Each number is 50 + 10 x the weight over its row's rms, rounded and kept within 0 to 99. Layers, rows and columns count from 0. The size before them is the row's rms in percent of the matrix's.

# layer 3 MLP down (transposed), 256x96, rms 0.054, rows 120-144, columns 0-95
123:66 52 65 52 49 52 56 58 44 52 60 43 62 65 80 59 51 44 44 51 42 39 59 68 65 31 58 49 61 34 48 49 41 46 53 44 47 47 49 43 47 66 55 40 55 48 59 49 81 44 45 53 48 33 49 47 56 47 33 61 52 39 35 53 34 43 61 40 64 54 37 40 58 52 45 40 64 49 46 43 52 60 71 54 49 55 34 49 53 64 59 47 53 34 43 58
100:64 51 42 71 43 64 46 73 57 39 61 41 49 38 58 44 57 49 57 42 47 36 49 47 51 44 32 51 52 43 31 62 54 55 37 47 43 31 56 48 44 64 70 51 51 49 48 60 28 40 30 48 66 50 45 43 60 51 50 63 60 61 52 52 51 42 46 56 49 57 54 66 45 53 54 33 59 58 50 47 64 39 47 46 37 42 54 37 59 48 35 66 35 58 62 34
098:64 32 49 62 53 44 34 62 42 48 59 39 39 45 59 34 49 65 48 47 49 45 56 43 55 51 51 44 58 36 66 58 40 47 47 47 54 73 53 43 54 48 44 53 39 45 39 40 38 42 58 51 32 42 51 57 51 47 35 30 54 75 46 48 34 56 61 63 29 68 40 50 45 60 62 63 31 51 63 59 48 46 45 60 46 55 45 61 49 55 48 43 61 72 47 56
096:52 26 33 50 58 48 55 50 45 45 49 46 51 51 53 41 43 50 42 71 45 65 59 62 37 47 36 42 36 79 46 44 59 41 44 56 57 52 45 42 45 57 50 42 59 59 52 62 59 65 62 64 42 43 38 66 50 53 54 46 38 62 39 51 38 46 44 56 46 56 57 59 68 61 65 57 51 50 37 48 51 56 30 63 70 49 49 45 49 53 36 72 41 66 45 40
099:47 50 58 44 51 55 49 44 48 35 54 68 51 44 64 53 53 68 37 54 55 49 43 46 57 33 66 34 53 49 33 52 61 49 59 46 55 58 63 55 57 32 70 63 58 41 50 42 54 39 70 41 51 58 52 48 57 50 44 45 47 60 45 40 76 58 46 55 35 41 49 48 36 65 50 51 66 61 51 41 30 41 52 56 39 59 76 37 49 45 49 29 60 48 53 56
092:51 56 46 76 31 44 52 53 60 63 45 52 51 46 69 33 42 51 53 60 67 68 54 44 60 33 39 52 48 67 44 38 51 41 70 39 41 51 51 46 58 45 44 52 60 40 51 61 39 48 38 53 44 45 65 55 45 67 65 51 36 61 68 59 39 40 48 57 39 46 65 47 50 52 33 57 53 49 59 51 58 61 61 39 66 43 70 51 50 56 58 41 51 64 46 42
095:38 45 59 51 42 35 47 45 28 45 39 56 44 31 57 43 41 63 37 57 34 51 52 57 41 46 48 40 63 60 43 58 41 43 42 67 54 53 40 39 43 45 49 42 51 34 47 47 62 51 53 56 61 65 32 65 53 36 71 47 43 52 39 54 46 66 60 58 29 53 32 65 44 57 45 54 42 50 59 43 64 55 33 46 56 57 50 57 37 72 42 44 59 48 38 52
102:61 58 64 66 59 53 71 43 47 46 40 32 34 52 40 49 43 65 66 43 39 57 60 48 43 48 58 46 60 47 56 26 59 29 59 49 63 65 50 52 52 53 46 45 61 58 49 50 52 48 54 45 59 54 50 40 48 50 65 52 38 65 49 46 48 48 71 35 36 42 51 52 52 41 35 60 56 57 33 43 61 53 28 46 34 65 58 66 48 63 39 51 49 66 54 52
108:39 50 67 43 59 53 57 40 33 55 62 60 51 62 23 58 48 35 52 46 57 46 51 44 50 47 41 40 56 44 53 56 50 54 51 57 41 54 33 54 57 50 59 58 56 59 65 56 42 43 50 50 31 54 45 54 45 57 61 38 36 41 41 65 68 27 25 56 45 50 61 43 44 39 47 29 53 42 47 53 42 44 41 51 21 48 33 67 53 48 41 42 51 53 48 47
108:57 40 41 62 65 44 56 69 43 35 56 47 38 57 47 35 59 40 57 70 26 36 46 59 49 38 53 59 41 44 41 64 44 53 53 36 40 51 63 64 51 51 50 46 56 46 63 45 36 39 40 53 53 57 50 43 37 57 71 65 53 61 33 57 29 42 70 56 47 57 54 47 59 42 41 54 36 68 40 61 43 70 46 57 52 47 58 45 50 58 40 49 50 59 48 47
105:62 60 57 47 50 74 49 52 46 38 54 67 50 46 61 53 48 53 45 52 47 56 50 47 50 50 75 42 57 59 43 57 50 38 60 59 65 43 44 54 58 45 33 42 29 56 51 31 47 66 42 54 32 36 36 66 47 54 42 41 54 60 34 48 59 57 48 60 54 47 42 56 54 56 45 72 59 62 22 46 49 37 41 49 77 45 56 41 61 46 48 48 50 59 46 55
102:53 38 51 54 49 53 44 58 56 50 55 51 47 44 67 41 36 72 48 34 47 44 49 57 45 46 56 71 39 56 29 46 44 53 65 51 49 45 48 46 50 51 62 51 66 55 46 48 26 41 60 58 60 38 57 51 55 48 64 35 53 55 57 57 65 65 68 40 33 48 46 37 41 40 38 44 51 70 56 56 52 49 51 37 73 45 57 49 60 46 47 32 53 35 68 65
095:44 50 54 64 40 40 45 56 48 64 42 77 54 51 56 51 50 44 48 66 47 42 71 42 51 51 37 48 46 70 40 39 39 66 39 63 66 70 47 59 33 66 31 64 46 44 47 45 65 57 59 45 48 54 31 59 59 57 68 43 52 46 39 54 56 42 46 60 53 46 68 51 50 60 38 41 55 36 59 66 50 63 48 44 50 51 54 60 63 58 54 48 45 36 43 56
098:39 53 61 52 48 59 65 56 67 45 33 41 46 57 41 48 48 74 65 58 52 47 32 47 61 56 31 63 40 46 57 46 44 57 41 38 61 61 48 44 42 44 45 51 42 43 55 42 56 74 49 62 41 22 51 58 53 29 47 54 44 44 31 65 56 68 52 49 64 45 56 39 35 56 49 45 62 42 49 45 47 47 35 52 38 35 38 53 56 49 65 53 54 50 48 53
101:49 54 56 52 37 55 49 24 59 44 39 50 53 46 64 68 50 61 46 41 52 39 60 47 59 45 53 51 40 43 41 58 53 57 51 39 46 54 51 47 47 62 37 59 46 47 40 62 41 49 53 48 51 42 37 68 60 32 46 55 46 55 66 36 45 63 39 68 60 64 50 45 46 58 46 51 34 42 42 45 41 56 31 60 87 61 74 50 49 54 51 52 51 47 61 64
097:47 38 52 48 44 38 34 57 60 33 45 45 50 56 47 69 52 40 32 51 39 41 59 76 48 44 47 57 53 52 55 49 45 47 61 36 53 42 57 48 53 49 61 43 25 48 62 61 57 61 35 51 45 39 55 22 53 51 45 48 52 67 54 55 55 62 51 22 36 58 55 41 55 45 69 54 54 63 40 58 41 61 44 63 57 48 51 50 35 44 47 54 39 61 33 49
107:38 33 53 72 33 55 38 28 41 34 51 88 49 59 50 39 49 60 50 47 37 44 46 46 53 40 63 53 40 53 74 60 47 38 40 57 59 55 52 48 49 55 44 47 65 53 55 51 50 47 57 78 50 44 44 43 42 50 47 54 56 46 57 61 58 37 40 62 47 47 65 47 55 50 50 45 63 55 70 35 58 44 45 43 56 48 50 54 44 49 40 36 56 56 50 44
106:43 65 45 53 39 56 54 61 78 52 20 54 52 47 41 45 58 51 50 50 52 55 55 43 53 49 49 46 33 53 54 39 66 63 50 44 48 63 49 63 56 41 39 63 54 43 59 75 34 56 39 52 34 48 46 48 56 54 33 56 47 30 61 71 36 56 48 49 65 52 45 45 47 53 39 42 32 45 57 39 51 43 50 36 50 49 48 49 53 40 54 47 28 42 33 50
100:57 58 63 56 47 50 66 64 52 46 49 64 34 49 51 46 37 42 44 48 53 48 38 60 35 52 35 47 55 45 60 53 52 52 58 75 45 45 65 52 50 54 48 48 61 42 58 54 62 56 48 15 46 61 47 58 22 51 49 63 45 53 54 42 53 63 57 60 55 52 47 55 38 77 55 65 43 44 46 34 42 55 47 72 56 49 55 37 47 49 43 66 56 38 54 44
110:51 63 78 32 56 43 55 67 63 51 42 54 47 48 48 60 35 52 58 41 49 60 32 39 47 44 42 65 43 52 40 52 46 51 57 24 50 54 47 43 63 40 53 42 41 65 55 42 67 54 72 55 48 55 34 61 33 60 56 39 67 64 49 55 47 38 47 61 62 52 52 45 54 49 48 59 51 77 51 52 62 60 55 63 48 32 44 58 43 51 53 52 50 42 56 56
093:68 68 50 55 55 53 40 47 51 42 41 67 49 53 57 60 39 65 37 44 40 60 54 62 52 54 36 63 32 36 47 61 60 45 53 58 43 61 43 25 40 57 45 43 43 69 47 45 47 58 42 49 50 38 72 57 56 42 44 52 41 61 58 49 51 47 61 34 51 46 47 45 50 41 51 32 62 61 46 27 51 53 29 56 46 39 40 38 45 37 36 66 52 59 62 49
104:45 55 51 57 43 59 37 55 36 59 48 42 39 59 63 51 42 55 40 64 69 59 52 46 53 44 44 66 47 52 48 57 32 50 64 51 54 68 60 55 63 55 55 43 68 51 49 34 48 54 42 65 44 32 58 76 59 53 67 57 50 47 54 76 46 39 61 53 52 50 26 52 44 46 51 65 54 39 42 49 36 58 38 48 56 37 55 44 57 51 32 32 49 63 55 56
079:69 33 53 50 53 73 39 45 49 47 47 52 38 38 38 44 51 39 37 52 51 66 49 70 31 54 55 45 61 71 49 39 50 55 46 53 57 44 43 38 37 63 46 63 44 42 60 46 46 45 62 56 68 53 52 46 76 49 51 41 50 44 41 62 41 46 71 57 50 40 71 52 45 40 48 32 61 52 45 62 54 47 38 61 39 58 59 54 36 44 64 42 38 44 49 52
105:57 50 57 61 41 52 59 32 75 45 53 49 61 57 64 50 38 49 44 36 51 34 43 52 46 46 53 45 53 47 49 52 47 59 60 57 60 49 71 53 43 45 55 42 50 55 51 47 50 45 37 50 48 37 56 59 42 61 36 32 50 42 60 45 55 56 43 36 49 39 65 69 35 64 55 58 36 42 73 51 61 80 32 43 66 58 34 43 62 53 42 58 52 49 51 59
106:58 38 60 48 40 53 43 41 58 45 55 64 52 47 45 76 69 60 40 41 44 43 44 51 52 37 33 28 45 41 41 38 43 56 46 54 38 78 57 46 52 50 56 48 39 41 42 52 60 47 43 49 63 61 52 47 39 68 36 51 39 45 34 44 41 38 50 51 45 49 42 22 56 26 39 48 53 45 45 37 64 35 45 53 53 54 49 47 45 63 38 48 51 59 50 54
# layer 3 MLP gate, 256x96, rms 0.148, rows 121-144, columns 0-95
095:62 47 48 44 50 60 56 63 53 43 56 53 49 53 70 46 53 37 39 56 43 39 36 56 45 42 41 45 41 33 32 36 36 58 30 55 62 34 53 56 45 60 77 42 50 63 55 58 44 48 59 33 57 32 49 48 38 53 58 66 56 36 38 42 40 41 56 55 62 54 44 53 45 46 40 54 67 48 40 49 61 46 44 49 47 42 67 56 68 62 38 60 44 61 35 54
106:58 75 42 41 42 66 55 45 60 49 49 64 54 55 41 53 55 38 50 65 41 37 35 49 56 55 53 63 43 50 37 40 67 48 55 57 44 34 55 47 59 53 43 38 65 59 66 54 66 59 50 53 35 50 57 44 56 51 53 71 47 42 58 49 59 33 43 32 67 40 50 57 56 39 45 47 69 47 39 59 55 54 52 63 54 45 65 41 67 43 50 35 49 26 61 55
100:59 34 39 45 58 56 40 60 55 37 44 45 64 39 51 40 40 52 56 66 61 53 52 63 45 36 27 50 37 71 55 56 62 56 45 47 44 54 67 57 50 46 36 49 42 56 57 52 60 43 54 69 40 49 56 44 66 40 59 55 23 42 57 52 46 55 52 42 35 61 54 50 54 63 27 65 60 45 57 39 59 53 30 62 63 45 51 57 46 45 58 62 41 54 48 39
104:57 42 58 47 48 36 61 47 39 53 60 56 43 29 48 51 38 66 47 49 51 45 35 41 60 29 58 45 61 60 48 48 61 47 41 37 35 61 57 47 44 48 43 54 56 61 56 46 55 64 53 39 53 35 50 60 58 51 47 55 45 56 41 60 69 54 54 59 34 33 50 45 44 47 40 47 61 52 39 40 47 46 44 40 41 45 68 12 53 52 64 25 60 52 54 54
096:48 68 53 41 52 42 51 71 41 62 56 39 34 43 57 53 47 47 47 58 28 46 44 43 47 57 47 34 44 26 60 40 58 53 62 46 47 49 44 35 45 50 64 51 56 64 53 60 60 36 45 27 59 45 30 25 64 57 70 36 54 40 44 52 42 60 57 47 50 50 59 56 46 41 40 47 52 39 61 46 56 48 43 55 32 54 48 46 48 45 70 39 52 42 45 61
100:45 50 47 59 47 37 48 24 14 54 35 51 39 62 46 43 41 61 54 50 40 56 61 58 45 57 40 33 52 46 37 64 51 50 43 62 42 63 61 37 58 50 48 61 40 42 45 58 76 48 42 47 54 44 48 62 47 46 61 49 44 45 49 50 51 58 59 61 43 46 49 49 47 61 53 40 46 47 45 54 73 54 50 45 31 43 54 49 40 67 26 44 68 45 51 42
107:61 33 51 54 63 30 63 25 39 47 34 29 39 47 39 58 41 54 55 54 40 59 66 47 37 59 59 39 45 38 73 38 59 42 53 40 42 54 64 43 53 58 48 46 35 60 47 68 46 42 59 54 60 55 36 38 53 59 55 57 47 60 33 62 57 54 59 53 42 49 52 54 48 39 52 50 34 50 44 45 52 48 48 53 39 46 55 62 37 52 47 55 52 75 66 48
115:40 50 45 49 44 55 55 42 41 68 53 50 48 51 38 52 38 41 38 50 62 41 56 38 50 61 53 76 46 40 57 35 54 35 59 74 40 62 41 60 34 63 59 36 47 55 49 58 60 61 66 52 65 57 48 55 53 52 54 34 43 52 58 57 37 32 45 55 44 51 52 68 63 38 61 46 59 37 57 44 55 59 69 58 55 63 38 40 54 43 58 62 63 53 41 38
107:53 55 68 58 50 53 61 51 49 46 60 60 55 65 49 31 37 42 63 69 40 39 45 67 49 48 52 53 44 48 31 51 30 42 60 58 30 47 48 46 46 59 50 54 65 67 58 54 45 41 45 39 52 66 52 53 50 39 55 61 61 63 37 67 43 47 44 61 50 51 49 48 34 42 33 43 44 66 56 41 51 59 35 45 46 32 70 62 44 52 46 66 45 61 50 66
089:43 49 47 55 45 59 59 54 43 63 64 32 65 35 56 45 53 62 59 48 53 51 36 47 43 51 30 32 51 60 60 45 32 52 51 50 46 63 45 59 42 46 62 35 63 36 65 63 53 40 50 40 47 61 50 47 42 62 36 61 46 43 67 60 48 48 53 44 56 50 41 64 66 48 43 36 47 25 67 39 44 56 75 61 39 61 51 57 52 50 61 64 49 45 51 47
115:53 62 47 45 36 43 63 35 29 62 58 30 56 55 33 58 48 49 51 52 46 54 36 35 58 49 54 43 45 55 53 62 44 47 59 63 44 54 55 57 50 42 33 57 64 54 35 41 59 47 49 52 63 66 42 57 48 60 48 74 53 61 54 59 37 45 62 64 46 36 34 43 54 32 51 41 41 47 54 49 51 51 46 27 29 47 35 40 46 61 46 47 65 47 38 59
094:68 37 44 54 35 48 41 58 70 57 73 38 44 40 54 50 54 43 50 59 54 61 54 43 65 70 44 48 44 63 51 50 36 46 53 59 55 57 36 50 58 40 40 40 60 64 46 47 60 52 46 41 34 40 42 65 39 55 58 47 35 44 52 58 51 60 40 41 54 47 41 24 40 56 43 59 65 32 45 45 35 57 57 53 49 64 35 34 50 39 48 49 57 43 37 64
092:65 50 51 41 46 57 50 42 54 66 53 65 48 37 39 40 36 33 36 49 51 57 60 44 49 53 71 50 51 46 45 49 40 42 40 45 52 33 50 58 36 60 44 49 59 37 46 43 67 57 50 36 61 50 53 56 57 46 53 63 46 44 54 68 35 40 46 62 51 53 38 55 50 48 49 62 76 50 46 56 61 52 59 48 48 55 55 41 76 41 28 45 31 23 38 45
108:59 43 43 49 62 26 42 58 27 43 56 49 44 54 61 48 47 51 68 25 40 57 39 49 43 50 42 45 64 57 56 53 44 39 55 54 42 45 48 45 46 49 47 49 62 49 40 33 48 55 44 57 47 53 48 50 55 51 74 65 46 63 50 51 72 50 62 40 50 45 63 49 55 57 61 48 43 64 59 57 66 51 49 38 19 64 41 62 38 51 32 65 51 41 48 43
090:38 48 57 57 42 62 55 56 61 73 46 55 36 50 57 52 52 45 46 44 53 61 37 34 57 62 32 46 44 56 56 60 52 53 55 76 33 58 28 75 52 34 54 47 46 51 50 49 38 48 53 42 37 59 51 43 58 60 58 39 50 48 50 51 50 59 54 52 51 36 57 46 51 47 52 37 53 51 40 46 45 78 57 49 58 41 20 51 58 52 44 51 63 48 26 47
097:49 41 56 37 65 41 54 53 48 27 67 54 54 61 59 45 71 53 64 21 51 55 27 57 25 49 47 52 65 50 41 51 52 46 51 51 60 46 51 69 43 47 37 57 56 47 69 47 53 36 28 57 41 43 48 52 65 39 34 51 66 57 55 43 56 46 50 46 46 60 49 54 43 36 54 50 53 59 40 48 63 48 50 64 48 41 39 34 48 48 56 53 61 54 56 40
101:47 30 42 36 55 65 61 44 27 58 67 60 42 43 62 50 38 55 56 51 46 38 46 66 48 57 49 57 55 45 36 58 48 39 46 49 66 42 55 47 45 46 44 32 39 65 44 35 56 40 57 62 56 64 51 55 57 51 43 65 59 65 50 35 61 48 40 56 35 33 35 59 71 43 47 44 70 54 53 52 35 70 48 50 41 41 49 44 47 56 40 62 48 59 53 44
095:50 40 57 43 40 49 63 60 42 45 61 73 48 57 45 36 36 39 39 44 61 57 27 68 42 60 43 48 38 39 60 53 47 38 49 74 38 54 55 61 43 60 43 34 61 37 47 55 63 50 49 24 55 62 53 60 38 54 56 57 39 39 36 50 46 56 55 46 54 39 51 49 61 66 44 42 56 54 41 43 45 52 44 68 40 48 45 45 37 42 32 66 54 43 42 49
114:43 65 32 51 44 44 69 40 54 52 56 36 53 35 49 50 43 54 49 47 51 38 46 55 44 48 58 48 53 41 42 60 47 61 52 55 55 32 47 47 66 72 56 47 40 46 55 49 54 52 41 60 52 47 55 62 67 39 50 69 48 49 76 55 42 53 47 41 66 47 54 54 54 39 50 70 59 25 69 50 36 37 54 55 64 62 40 43 70 52 36 29 50 55 46 43
090:55 34 68 47 57 59 55 55 55 43 71 42 70 46 49 31 47 53 49 44 52 52 50 56 54 38 47 33 53 55 45 48 42 58 65 47 42 41 67 67 45 48 51 62 60 31 48 46 42 55 45 65 45 57 46 35 30 61 55 47 53 46 47 52 45 78 47 48 41 49 51 30 49 46 57 42 51 58 48 52 46 45 69 65 69 48 76 59 59 52 47 50 30 47 50 54
090:46 39 48 68 51 26 41 65 51 45 61 41 54 55 54 47 42 38 54 38 38 72 51 42 38 39 49 47 50 51 50 34 36 50 58 46 35 54 58 55 48 50 64 60 46 38 80 59 51 40 62 56 68 61 44 63 56 60 75 55 46 56 49 42 41 41 46 48 45 47 58 61 53 44 55 53 66 49 38 56 61 41 58 50 41 70 52 49 66 44 52 47 41 53 31 56
079:52 50 32 57 48 45 34 47 55 60 43 67 50 46 50 56 41 54 43 59 57 66 58 60 59 52 32 74 41 57 58 45 58 86 61 35 56 35 67 55 49 52 44 48 63 57 43 43 48 54 57 63 53 44 43 61 60 57 58 39 42 40 68 45 50 37 56 58 44 37 46 57 43 54 36 64 38 60 44 49 50 42 40 58 40 61 54 65 58 42 47 41 36 57 40 56
112:58 59 47 41 49 50 53 69 37 60 51 49 44 75 38 56 54 47 50 56 54 66 48 54 52 40 56 52 44 53 36 55 40 49 49 63 54 51 37 56 56 50 46 53 58 39 44 59 52 57 61 50 55 67 62 41 69 49 61 59 49 52 42 49 51 39 51 69 48 58 34 45 77 40 46 53 66 40 40 38 59 29 66 65 32 30 70 46 43 48 54 38 40 37 44 54
116:59 45 27 52 55 57 53 52 41 50 37 58 59 30 58 62 62 43 38 61 50 33 52 56 53 42 38 35 34 45 37 61 52 62 42 66 32 60 58 56 47 60 59 36 45 44 47 57 58 40 53 50 49 56 40 64 55 61 52 45 47 44 42 51 42 56 44 28 55 47 44 28 65 44 60 64 55 59 48 42 47 38 56 52 50 47 45 33 33 49 41 56 44 48 41 78
# layer 3 MLP up, 256x96, rms 0.142, rows 121-144, columns 0-95
110:39 46 37 32 44 31 41 33 48 48 48 50 44 45 45 63 54 48 39 58 55 56 45 54 50 60 67 45 56 54 68 46 48 51 57 38 47 64 49 46 55 42 32 50 36 50 59 57 75 58 70 53 56 54 65 53 44 45 49 43 57 31 36 41 41 44 50 52 58 50 55 43 52 30 54 71 42 37 52 46 35 59 50 65 50 45 62 51 40 59 54 41 67 29 40 66
103:48 45 51 38 48 44 51 47 51 52 50 47 48 61 42 68 53 55 51 47 63 51 63 54 45 46 51 47 53 42 35 65 38 54 49 54 52 41 37 65 46 50 65 47 45 65 49 43 69 67 42 56 55 62 34 68 39 39 47 66 44 39 47 41 54 68 71 47 58 38 52 36 56 48 40 37 57 63 22 38 43 64 39 33 48 52 44 39 44 52 58 57 30 33 41 47
082:59 71 60 55 46 48 51 51 36 63 55 52 39 59 51 53 63 44 41 42 45 56 49 50 41 49 72 50 65 35 34 61 40 41 51 48 53 50 58 25 47 52 59 56 66 55 41 50 54 50 52 38 38 52 48 57 27 52 52 52 62 52 44 43 45 59 59 52 61 36 52 60 44 50 61 48 51 43 48 67 29 57 69 27 69 67 49 46 59 65 42 43 64 46 48 64
082:41 51 78 52 49 47 38 60 54 61 46 38 44 56 50 50 55 38 36 52 64 47 56 49 45 50 34 34 42 47 55 53 60 46 36 60 56 63 47 50 57 49 37 53 50 44 63 47 48 45 36 62 51 46 41 62 78 64 54 42 49 61 61 52 33 53 36 39 46 50 51 41 37 28 49 50 55 48 41 44 44 46 65 44 38 48 32 54 54 65 25 60 46 58 28 55
105:67 52 48 34 47 68 63 36 54 45 45 45 61 52 32 53 46 62 52 30 47 45 36 59 39 60 68 50 42 36 44 67 49 39 31 58 52 46 37 57 39 48 58 47 48 50 45 58 48 50 65 43 40 55 54 66 50 37 31 60 53 31 29 35 48 62 36 52 61 52 34 31 69 52 65 51 45 47 53 56 50 42 45 46 52 63 42 50 51 40 45 50 46 49 58 44
086:56 64 53 46 39 57 41 65 75 53 55 45 64 52 54 51 48 44 41 59 64 30 42 46 51 58 56 67 39 48 53 38 54 43 70 45 43 40 56 67 42 69 52 31 60 44 51 51 34 59 61 58 49 56 46 56 48 42 34 46 48 58 49 51 48 34 61 31 66 45 60 49 57 37 40 51 58 60 54 62 37 57 59 54 60 40 43 55 57 27 64 47 38 55 50 62
100:43 52 44 34 35 61 32 48 51 58 54 45 52 54 55 52 62 49 46 43 47 45 47 43 45 55 52 40 38 59 43 75 47 82 34 38 38 30 50 57 50 38 55 54 38 51 43 55 27 44 59 45 51 43 40 55 51 52 40 35 67 48 44 57 47 49 32 50 54 41 66 54 59 64 61 71 50 57 71 50 44 46 58 52 63 40 63 51 48 40 56 36 53 41 43 45
114:75 44 36 65 43 47 48 42 45 53 45 51 54 38 57 38 62 51 38 47 48 46 61 53 53 53 40 62 42 47 59 34 60 40 51 63 50 39 64 35 38 63 43 36 48 27 39 45 70 52 48 55 65 45 47 58 60 41 34 62 50 50 61 31 43 61 70 35 61 46 49 49 67 47 52 52 53 51 60 63 52 54 57 57 68 57 63 35 49 46 64 49 39 44 61 49
114:33 49 44 42 42 29 47 22 53 39 37 37 62 66 51 56 45 65 42 35 64 56 38 58 37 61 52 45 47 55 63 38 54 39 50 47 56 53 46 43 45 61 56 56 31 45 46 57 65 57 60 59 61 56 54 40 57 46 46 40 47 37 71 52 60 52 51 57 45 60 48 68 44 43 74 60 52 41 51 57 59 33 53 42 48 53 35 59 33 45 59 51 55 57 60 41
111:38 49 44 54 49 37 66 51 43 55 48 35 56 59 46 41 45 34 57 44 48 58 45 54 47 48 41 59 43 39 50 52 47 58 37 39 35 57 53 38 39 49 67 62 76 56 54 71 43 43 49 49 72 47 55 29 62 54 55 54 50 54 65 42 42 47 52 37 46 49 48 39 42 42 46 27 38 56 60 41 51 47 51 41 44 42 48 72 35 50 61 69 62 32 57 65
124:40 43 49 51 62 57 50 47 42 31 41 57 45 58 50 62 63 43 72 44 65 51 54 45 47 54 62 39 45 49 55 54 58 47 35 41 60 45 60 67 47 49 42 48 46 39 55 55 56 67 48 57 39 53 52 52 29 44 45 66 37 48 37 48 32 41 33 67 59 52 47 54 38 52 76 50 59 36 38 56 39 44 49 57 44 60 49 35 57 60 62 67 54 70 36 35
115:43 52 63 31 56 54 73 41 45 52 45 30 55 44 48 62 62 57 48 39 33 68 39 59 37 45 47 50 37 33 47 52 39 28 65 52 42 63 54 59 54 53 49 50 44 45 58 62 52 35 48 55 65 60 57 47 63 56 30 49 49 50 46 44 45 34 55 44 55 55 47 68 60 41 65 59 54 56 62 45 47 39 56 49 54 43 34 51 54 55 49 33 51 75 46 34
110:45 51 35 43 43 48 40 51 34 55 64 68 41 51 63 57 64 26 30 43 36 49 65 55 47 44 63 39 52 42 44 51 54 35 60 59 56 40 45 59 56 55 46 62 59 46 47 61 43 29 46 44 61 73 43 48 45 58 47 62 62 38 61 44 40 26 44 52 33 46 48 57 62 59 44 54 38 46 56 51 60 52 56 54 61 65 58 60 46 45 36 55 51 48 35 39
096:47 47 60 40 59 42 63 58 58 49 47 41 39 39 52 55 46 44 50 43 50 64 57 48 36 48 44 34 47 60 69 41 52 46 36 41 55 64 40 56 50 45 70 56 51 35 54 37 41 57 55 59 60 50 54 50 61 58 78 40 61 51 75 59 51 34 61 49 28 62 52 42 74 60 43 61 61 40 41 49 66 44 48 34 39 47 47 37 51 55 47 64 45 49 38 48
101:58 50 53 45 57 51 71 50 41 48 42 56 53 55 46 42 53 49 39 51 60 47 54 29 52 66 57 50 43 47 52 42 67 51 54 64 61 39 40 50 52 44 44 45 64 43 43 45 44 61 36 42 60 63 48 49 35 72 63 58 53 45 39 62 39 41 55 75 54 44 43 35 43 49 31 50 40 31 52 57 48 56 69 46 44 81 63 47 68 46 56 59 58 43 51 41
100:54 55 45 52 48 47 55 59 39 61 25 46 52 43 52 53 35 44 52 66 43 53 61 48 70 71 39 57 36 61 61 45 42 51 46 44 60 51 52 37 65 49 68 36 56 55 32 61 47 47 50 32 51 56 55 53 29 43 60 38 37 47 44 57 45 57 62 50 46 51 41 45 67 73 52 35 31 48 39 45 55 64 49 40 50 51 37 53 57 49 43 41 37 46 31 42
099:42 46 35 51 61 43 50 46 46 47 73 46 46 37 45 65 61 41 51 54 49 62 52 48 35 53 38 66 65 42 37 60 29 38 55 49 40 27 54 46 45 49 53 46 49 61 47 49 80 59 64 38 48 59 48 40 55 52 61 56 44 54 41 34 53 46 59 64 40 58 55 63 50 51 59 44 56 53 50 61 46 52 56 47 44 59 42 59 52 52 36 64 86 52 51 47
089:60 57 48 31 48 56 53 42 58 44 54 59 61 46 54 49 60 61 49 42 57 56 54 34 45 51 76 47 70 66 52 49 52 36 33 35 32 57 56 56 56 41 43 60 52 40 50 35 42 50 60 75 56 41 51 63 59 56 45 37 50 42 52 39 59 53 26 25 42 32 46 45 42 48 48 36 45 48 56 71 45 44 50 47 50 47 52 56 53 52 59 29 51 52 37 52
113:55 25 49 65 41 48 59 54 59 57 69 36 57 53 42 50 67 45 59 43 48 44 40 61 44 48 63 42 45 48 43 46 30 40 49 56 55 54 44 61 42 62 54 40 53 45 66 75 34 57 46 48 61 37 69 32 58 42 32 65 36 48 36 46 51 51 61 33 41 53 55 51 57 49 42 39 60 36 55 56 56 42 59 44 58 49 61 53 49 48 40 43 42 64 43 34
091:50 38 59 49 47 42 57 53 69 41 67 35 55 60 54 24 60 53 62 31 46 56 36 43 57 41 55 59 53 70 45 38 39 62 41 36 49 53 51 49 42 53 46 41 61 40 49 62 50 44 46 46 57 66 56 43 32 41 52 64 58 40 27 43 60 60 36 52 45 70 51 41 44 64 55 45 52 45 42 50 35 64 51 53 38 58 68 58 56 57 46 44 35 42 41 42
097:40 37 36 65 49 49 52 51 58 42 60 50 50 28 59 35 46 47 64 59 38 63 48 49 50 31 60 52 47 40 50 54 63 52 43 37 58 58 39 42 43 54 64 53 59 41 47 55 46 49 68 65 43 39 40 75 35 54 52 60 60 70 40 36 48 49 57 60 50 39 60 39 56 56 70 57 69 50 38 58 37 47 56 69 32 53 52 57 52 55 41 58 49 61 55 53
073:35 71 52 54 46 39 68 62 42 61 64 40 50 53 50 63 43 44 64 58 56 47 49 65 66 34 46 44 62 50 61 56 61 55 49 58 50 59 49 30 59 53 42 36 57 45 44 46 68 54 46 33 42 42 55 45 35 33 43 65 37 45 47 39 51 69 49 59 69 51 52 57 41 59 30 53 74 61 43 50 42 54 62 40 48 62 41 48 56 55 37 55 52 43 55 45
093:45 46 41 55 74 42 51 62 29 44 50 59 62 51 36 63 48 53 45 59 45 66 46 48 55 55 39 50 52 46 52 37 40 29 31 39 33 57 53 45 51 54 65 51 47 44 32 62 42 55 59 52 47 46 61 58 52 44 35 58 63 52 40 49 43 39 48 46 50 65 48 42 51 43 61 39 73 59 32 45 30 47 64 39 46 48 65 59 49 46 60 59 34 49 55 30
110:43 48 40 47 38 49 23 60 43 48 44 55 60 57 49 54 49 54 52 61 47 54 57 45 66 52 66 63 50 56 56 55 60 67 53 36 45 35 59 56 52 56 39 50 54 50 62 43 54 55 67 71 54 41 42 68 59 43 51 52 52 47 62 44 59 79 36 47 53 32 60 61 66 47 53 46 50 59 53 39 40 59 28 50 53 72 57 65 66 43 47 64 50 53 52 42